Part of a small language model's weights.
Size: 5 heads of 32 (1 for keys and values), MLP 448 GeGLU, 4.12M parameters.
Architecture: RMSNorm before each block, learned positions.
Training: a variant of Adam for these matrices, 104M tokens.
Each number is 128 + 32 x the weight over its row's rms, rounded and kept within 0 to 255. Layers, rows and columns count from 0. Numbers have three digits each. The size before them is the row's rms in percent of the matrix's.

# up: layer 7 MLP up, 448x160, rms 0.106, rows 264-289, columns 0-79
# down: layer 7 MLP down (transposed), 448x160, rms 0.101, rows 264-288, columns 0-79
# gate: layer 7 MLP gate, 448x160, rms 0.107, rows 265-289, columns 0-79
up264 108:164145122175113160176105180114111125124138114156078110137176125121183145178123100114128164209137086101132150129134151132120158161088128109159091122144129115094097109147134140090097112093079123117157149105096172218147188178101070139123124133
down264 107:114141114178149113130153084122101097127137094131177138094134107150179163127069210158141202120134150148135122112139108145188114159089132078126117156135164117108173182131084107171087147123168065170161138130174154077151096176143185092159167140
gate265 094:125096106113082119124131091140104091181140066129138121109121073180155155168140090184217124127118089142159143131132109094135103067210149113084099145080156134143096163137123202094085158182126096125097101119125161172149188144112112103113150130
up265 096:063109139142095111151124131123168149117160099101100104087061085105120141192119164204155149172083101139205128139114118125115059107125106123061148141158184118131131168052071158135119139110140103104089202071121201068153118103104132096089129132
down265 095:107133074082111134133135138112123106173091128162181176127104181164115125100091121158096113125122132057108098148151071056126172121179072124154130122162140107124104129168085152164104129196161120168130104142149129194100107156091070151132107137
gate266 099:094175184097127117150148133159085129143169144161144072147099167088107130110128126136178150084123133122157119145141157110152149149157184086091155168111129185127171107113146105123123087099122148177114128075137122150108117140118126189109136134
up266 107:109141131113164156215067136144166155076151101131086124099129158143167068090095150100155137177111109109132090112121130099123092183119170076132127136138164135137089114115103096101154148098141142169138143148136126116139170102138089158105153114
down266 104:166126132124141112108162117143166181193219134141218078115154131140094127149140123182141080145092140217106142147122105131150194133126136135105164124150153158130186117127142118138084104111104122171126146131160129128116087165120081105150100102
gate267 096:092139155091118074128102125104075146095118171147099112131162112129082183158106125154155104129121152115179114146134154131208123136127154102120140148210114110188086120134150136096143166082140121100108122224138127138110149103120149124128135124
up267 096:122059113103079139126183129106111104126099115152070163153121072099113094136077090085101104147108128105102111102142207143146112132136082148136155147157109158160164086180120081096076160108135148133167203111196134096145166135156200190136121110
down267 095:091131131134147155127207120095139138107155116123164090147134084127113137127174168171116149122185113234128091096120099121152168096071135089129169119106133078110152133101141152085100069115061172170167154146143114119141142122171134137089077144
gate268 112:094145166148140135108123149138146114149191148147148105155118105175146177114141133136090104174158143143112127146100092174106070132114103111126122116154138133145140116096120201152252125102142101111205091142080142126161076189109149112112157178
up268 112:186070157141067156131144112152158121098110136134143121098158164066131147130116145165110102149131131113170157130150173104118166123147113113088089127134130088108120154088145084189112122093131142113129162088125066120053118099166134129124104126
down268 111:142138112211094102198123110157110117126119135131152102062128137098091112144190072171168143103123093181129118155113113151159142137093133119147128077102138073099122144103167144111174123154164167109176107186173177100098178075187127095113113106
gate269 097:110152089184197102092138120181093074102116114133104118105102077164125144134090139106104139125190124095097133091118109107136193117103142117107111147206072132117123141106109087160129122096120150143124127136171127070083154168121177155119139133
up269 094:094153112119126100128135070196171071118137127096182179083125123075113141118066199119130069123161128143102135146132116130124133095079091173143093171106037146170122166162083126125120121152121144147155121123124164074163190128142171101112117141
down269 094:164142129140120181063073165089159095150136104143200073170153105089191125180124081145179153148097153135155138162151138158089123135163143144095189114104169137134103142093114130203148146124095116081090160133109123142099119143110132113180166120
gate270 094:146163121117140118145084162165163131115083126135121137158156057146171136159080199140176121194109097177119155126185132111162115164109081106129126218147099140113173184126150128162140143134122132115154219143105166087071130140149121191116105147
up270 097:148072096102092173144124141204068092106078127094064133125166126154090083121174189121098189185132058129151133112142147119068068121107127162147158148047116102116159118145107131081133120173112121106109190105120159109098130129145113127113123120
down270 100:131078112128082136096064162139125127139182090113090102156096175096177143140122192080117134113124171165198135131110115062113100138171105095054144114112184113123156096150187163121134108162106126130080108122131119134142166126083056197144113127
gate271 118:098083161143142125089121079124090184145155144120156070126162162052111184085121122144126119108086145155187095097138081065144116073127134115157128168135145130126134129140112150087115162185108104159089125129108087114081105148131119094097116152
up271 106:049081085086119118150179132190117119169223163124142169117115158131123061078107083130109120119136136128188109129111109167153124100170131143098108164201137097122140144084125146145141105109130104207158162108133114130120090127182139156099185139
down271 114:208171149112102145159123172114131094109143059083117103138121090146159153169092103230105147176147099150136112148154174176096187167156182118143149137111111105116082091121131152166109111111142089134125110100114169120186155100077116125139123131
gate272 112:095137103122127088164151141133122126130151148128091092133106114090085103086104082160189129141161124177162148077166138073132182057188138087170080158117160103130102130134091148087159189168093130156105139109121087129072090108123123149140107160
up272 111:113076109082113129172099173142150126103110109068122169138163093131150107132104105112122181100147106131127139085175129123122153111129079159186047155111170176144097117144129181146160128106134132132166096081160111147130120133152164120110166165
down272 105:159124117117092116049111140091122129219191097050133126131093153150163062112145159153119131119122092172138074113118132102150153150145139107129144133132111145160117124075085161099114177108069084172136110096108121152143177099064117118153102078
gate273 094:173134190122171124084121134103176110116136158134095090134180120152092164145134124127122088129150138098134117142144158146140216082198111126107114145205099114129132125148139142108120133182165113155172120112160064143166165106104066123077148159
up273 097:154096138177137149094143128101192135068175135146129049155194143093156135097181137188148079135123132113118126138174194064085174122108104137147117151084180120113146134137110157080168100150151119138143153089069140149144152158113172138177160124
down273 102:126147118198134102108128117144110112135166116094085156092116140112113145182104114123142132166156104120189104141158067127171115152151115129133094178135084101117142137139072108154074182093105115165082104103179092161219170133122158149169116101
gate274 099:184152143078061145106114091106188115201116112153144105081073090140137168125115110097175076099131106158125176137113142082136169095073063100121136185121082112121145171112113112083173106144120151086162105112086098142136167143156160103134096159
up274 102:125139023111144196138093146093117096115103168108139120116136120130104138098151157122120087185152143153192113135102130066154179191162127158136123149084116118099117184167147160125097132161171156145139176154109121065109157113181167093105193159
down274 098:105134114083101149080083065156105125093179176176160124169166099127091118122104098117118133170093121166098141126108136148132069129119161176127145143099160163067162146107144128140070041192190136180110160163126144093179115102090137072125135098
gate275 099:104179178148154106092144086099184128118106101095126113118128103115095114152119081110134124121141206126178091137132112192127166111138132105132167091141125092127079114109086119129107096154127128123078063103145078075173124058124116086043170169
up275 098:128159114164123140181081125185174137118116122203129113152149067149098197191165169106140139115140091049113145110130117124130121171110163084171123160150113163126155180093155117112122176112051128123136146139069117139130103147133105137116143153
down275 099:159110096131124180126144137114098087090144103126126109103169124145133063112104092186200143128114150092128144184132160101117119142197064118096143133131148157136089130091183111104089056156179114073082147147142111125131125160154140057125120115
gate276 102:091201149130117116147111156111128120159105104124151184130170160187188150128144111171113032117112172159143133074136110110236143117126158114125116142135129095164088113173117171169105112102168104082154107161151156086061143139118168146107131187
up276 096:048093091164101118123130155049129148140114183158102102155153137190122113127122099164069145145076147115164126132106128159159100181055203099121118182113150107165148099196123104098098154132130146139087151138141149042109157087145114154159108112
down276 096:129137192128103135109115138161086179146117130191102087168109159159099062112135140134130119096173172193161132086142141079167094106158156152037177104139134137143082080107131153119075143162098092103064113114119125196142113186128100096133135167
gate277 089:108192105034089134120109106140152183107120170132165123124193078089123157078150140193125134121139079161161137101147080130174149131127098107179084180124149139120171200158134169149167116143136107172180154144096186083122134178123131146066159125
up277 086:109193116056028135150118090116139159140129138161209131126139077111132129130139130104120177146160069197095124071074104125130151116120090070140105138096160100097142205151182206101191077117117103103130168172120187131150094128108151112147158051
down277 088:110089053099132163145140120178122130151147109149145157133085133128085152209082128099203112116151099118134090108096089175115125081075147167112115083108133147155177083119150069074135111139057155097133062080134088190169170079117138197114120063
gate278 101:133160125142119082168119067077163190100083163125185153129154131181153131138147113135120089129112174105111130065152096058185143148157138078162067127181164144142081218130102171166149118142156141130143151118064146133097144089097141117101102150
up278 095:140154201123162040124112165044130148064082108137107160118112175069132110157127143145132113167126146086109126117192160152175121157173134130118070123188149131101122144132092122169124095114197072115134095133098141073117137131096116102164123137
down278 092:118133151114117176071119133127139121156139196104139126105134071095157082093107103150086099111132191088088121170185111150175143135116124162128109147131163130101111121097148101196150102121197110134136155133132197106074075147178132150113153116
gate279 094:133107127152096075153084124102181139111131124123133096086162134122146131075166146095100061096112122130131101109140100148137107188095125153092149143185143104163155149099127071106126140187133137071076085130146171112141028117134133130130129209
up279 096:151140149148148087107135071123181134132108121125119127122172145128158123114118122136187098097129133116111106185094154049127149079121160149099111178120180080132143175098141115061161092149115097144126119095119163128162121076124156153146140131
down279 099:158163121132137148135120091136093090136062088104091104131100102152146114082122097125063081139098088072133122157131160114119151105135100128084082124153100135158081169121104118126085128122133126133141144118140065092111106058057090113168176142
gate280 095:111177132119151120197120088163106099169107130100166074146156177126134173165135094101180106145116122168128109142115107129164132156124141112180131092119135090163112152105147192106158180119120157108142202171129098117078146118169151142106114135
up280 096:091126192122133163167135097181063127080111196156075124074119188083089142168129110107079111143116128108133112119161157116156096109136069100137086103122100077109148094105158120065131178152174107130108151161124080094141139118133094108230115074
down280 097:176162110054153029101141098070100151122129111205094116112190161097124129121185121076168104129092189120093171128111116095106154130152110143151085141185102102117129144136125129166129127115158106139147138115141151110129138115145064140061132148
gate281 110:148112063102109140083102137144133108195179189058165110080105149145121125080138027133097071164149108170146113139086123129197125118156106166207154143111139113179132172132137121114096124139137147134154094148091089111108090088092118198109110128
up281 108:142109058116110172129153130110118064167112159101148148169144171119145141075136097120088105176156142155087110131109178157161144141085158156199093106071129105156159139127134108120110091171132172113193124145074158128113133076117151152147154145
down281 107:143092113141142146113108146117122180117111131188076106119126122082158069189095117102137151167084092163125142169151110101085106151115155163105149138135122053167164175069105166184153108144109143127138135169136095133172122121115128190206095149
gate282 092:141138189123168062129172116094180092126182104107114131112133147124139099136168148126125138133141148143070142126174145108146127180165111145088106148126154127131160126110089151166214133086109147106113059077113152078136056122103142064108126173
up282 097:132140111145147114153143142130162100137113043118119156114110178125098094095163144113079138090111133155049120184129168101112096120157144143083095133152114115133149134048095048152148165130160134117140165068124146129083104141149144159114154125
down282 097:099131126096123130118156090085105102085130148195158147170140177119053095134171136160120158094220200107101134165156133108161109110109119089124189155136166129085163167130150143142103164191117135070066127137102167127137141115138166142163110161
gate283 102:078189155131171113098105136140142138113160140147126133094175142128141116119133113176126134152121130145148126083185105151154191211214112106128128121132129144106128128082071231172130148158068123100104134128100137136096126130135103170121116134
up283 098:156123126118070120095167185105120143117062119130116153112091180162074146197059185146123055141158109167139139122095120112149109139115196162158143184101092114142090169132143139143130064141122135131140096145085162116153130044154114143127156170
down283 098:159077140060140151169138167160150237117094135126089119156130109084092107156075090088141130102126158113127159107135132102104183108105186154092099142136145103076145101133115083155101125160162084126172090090103189144114123143157135110118121135
gate284 108:100148145162120099140178113158152160068209122174086112118099189131115136115151157175161139139135113155146125107181135097129118180161134091135136130084151137150099161167102083147111111138139093083116121146108129136129092184060151147106067105
up284 105:118121112128127090174122168115100135140073111090137097154161133127081143120173156096144150155161049162127110106132114144102055108098130084083118185097104154106150137136122168067186169119160123130155173126072073107094149120130090158195161152
down284 106:138095120144172141140132101160176098065126125072166106115130149110171104060152125145120104091078187171147087095157128151181162130123091142122099186111191133092150138168136126113157124151156148108107104159143091111090110093107083076130187131
gate285 105:127180141128124085121152157116095170142159077127147151163146163128133127136112121153148157140176146113159139131096121141115183120180119086117095096156062147136129132113071091114128098098104125114085044134179080082083125143076166117065071168
up285 094:105119148134080141105159103083065137094094093111136221079156183124115172098145141202131083117142164163152145110140079078135127144166092143127151142117108110152064145135161144124088117137163113126203175129105172186111158155087176136169188117
down285 095:153104125131155125134146039208134114096111175123110129112182164161171144117102128095136096091111132165140102169072093104119098123128077082161164111174146109112079145076075101101089071111191113111125177126178172108136128191138131066135155083
gate286 102:173122110118116161148121129153123144166123117117145076118066144149138087124117095073100129133177182132122152102109136123127100138148187123093037094135092166145087071134144080150159118122156123154168123106074121157121102121044111115087168186
up286 099:129124178123150140077140148150195115102097167148100125091157148085165128158097140163121122074138122117111139157108168056123158128151115075108170133115065168147111108162128074151177098125110158122102067111136081124182148122076085110116127102
down286 099:109096116146156131115165138162148100137178183097117127147190179151157148138102123050102170103126156150160130135105196141143153080090123137107104121156128094186157142103134086107134095089105088152115172116141104203169132123163178138098097100
gate287 102:135187123131171173143084128146149120195105146135112075176160125116169168169160080146134103122093074168140128148124170111148162147135121099141130131133132135173178188134138116128103132108089149121162145180108132100076121133113107177057120105
up287 111:126133146166161170063136153079147103142163102108106158102117097075099095124046127117123076081108102102151130136156135156157158130125091187182183107168139094138149111096160103145127178134147173132070127063209075053181125101132146104137138159
down287 110:143176133153156105052085112084175123160137107132126127199129117100133112126104101136138089129127165151104155123144144075106190116111142162123206102103129108072108122131106108138199108153087102080086125132117137076100117133168144089134173096
gate288 094:154096131154136138046207132155107136131128126165130166119092152164071105130083079107103127098146103058115136106117112093137141136165148153132121177086111119131134114098146125118153082129080122138147109139197151122140164150128131158122140133
up288 094:166141090129184091101155116127139184165125093128154147105105106134169159147087048104077142112170083120149142168078079057123142149166108127118109147133126127110073143074161114099141130147111179127171183160157075131081172199141133143116117092
down288 094:104079149163085164174115134083161140160089136168124124157155132098131159156179132111163175140136173255113108111132142156104112097138153154144118119169181152167148158193076103161084129132158084156124094121038116116163142109146109101115150147
gate289 114:133174128153194127073148101131158117136129131133084121156184111126100147116112053137109124140093170097146131126176187140118179109181151125140123100174128095178105120136116090114149123151168079128148149116156114083153094114133084106084108133
up289 108:162133126149142095062132150115089097117192148115116120093161179160146131109103017146085109115131155126092135153126123183195174156138123143119074093226110128081108124140119099139118171155175120183202184140131123127074141163178138147113122085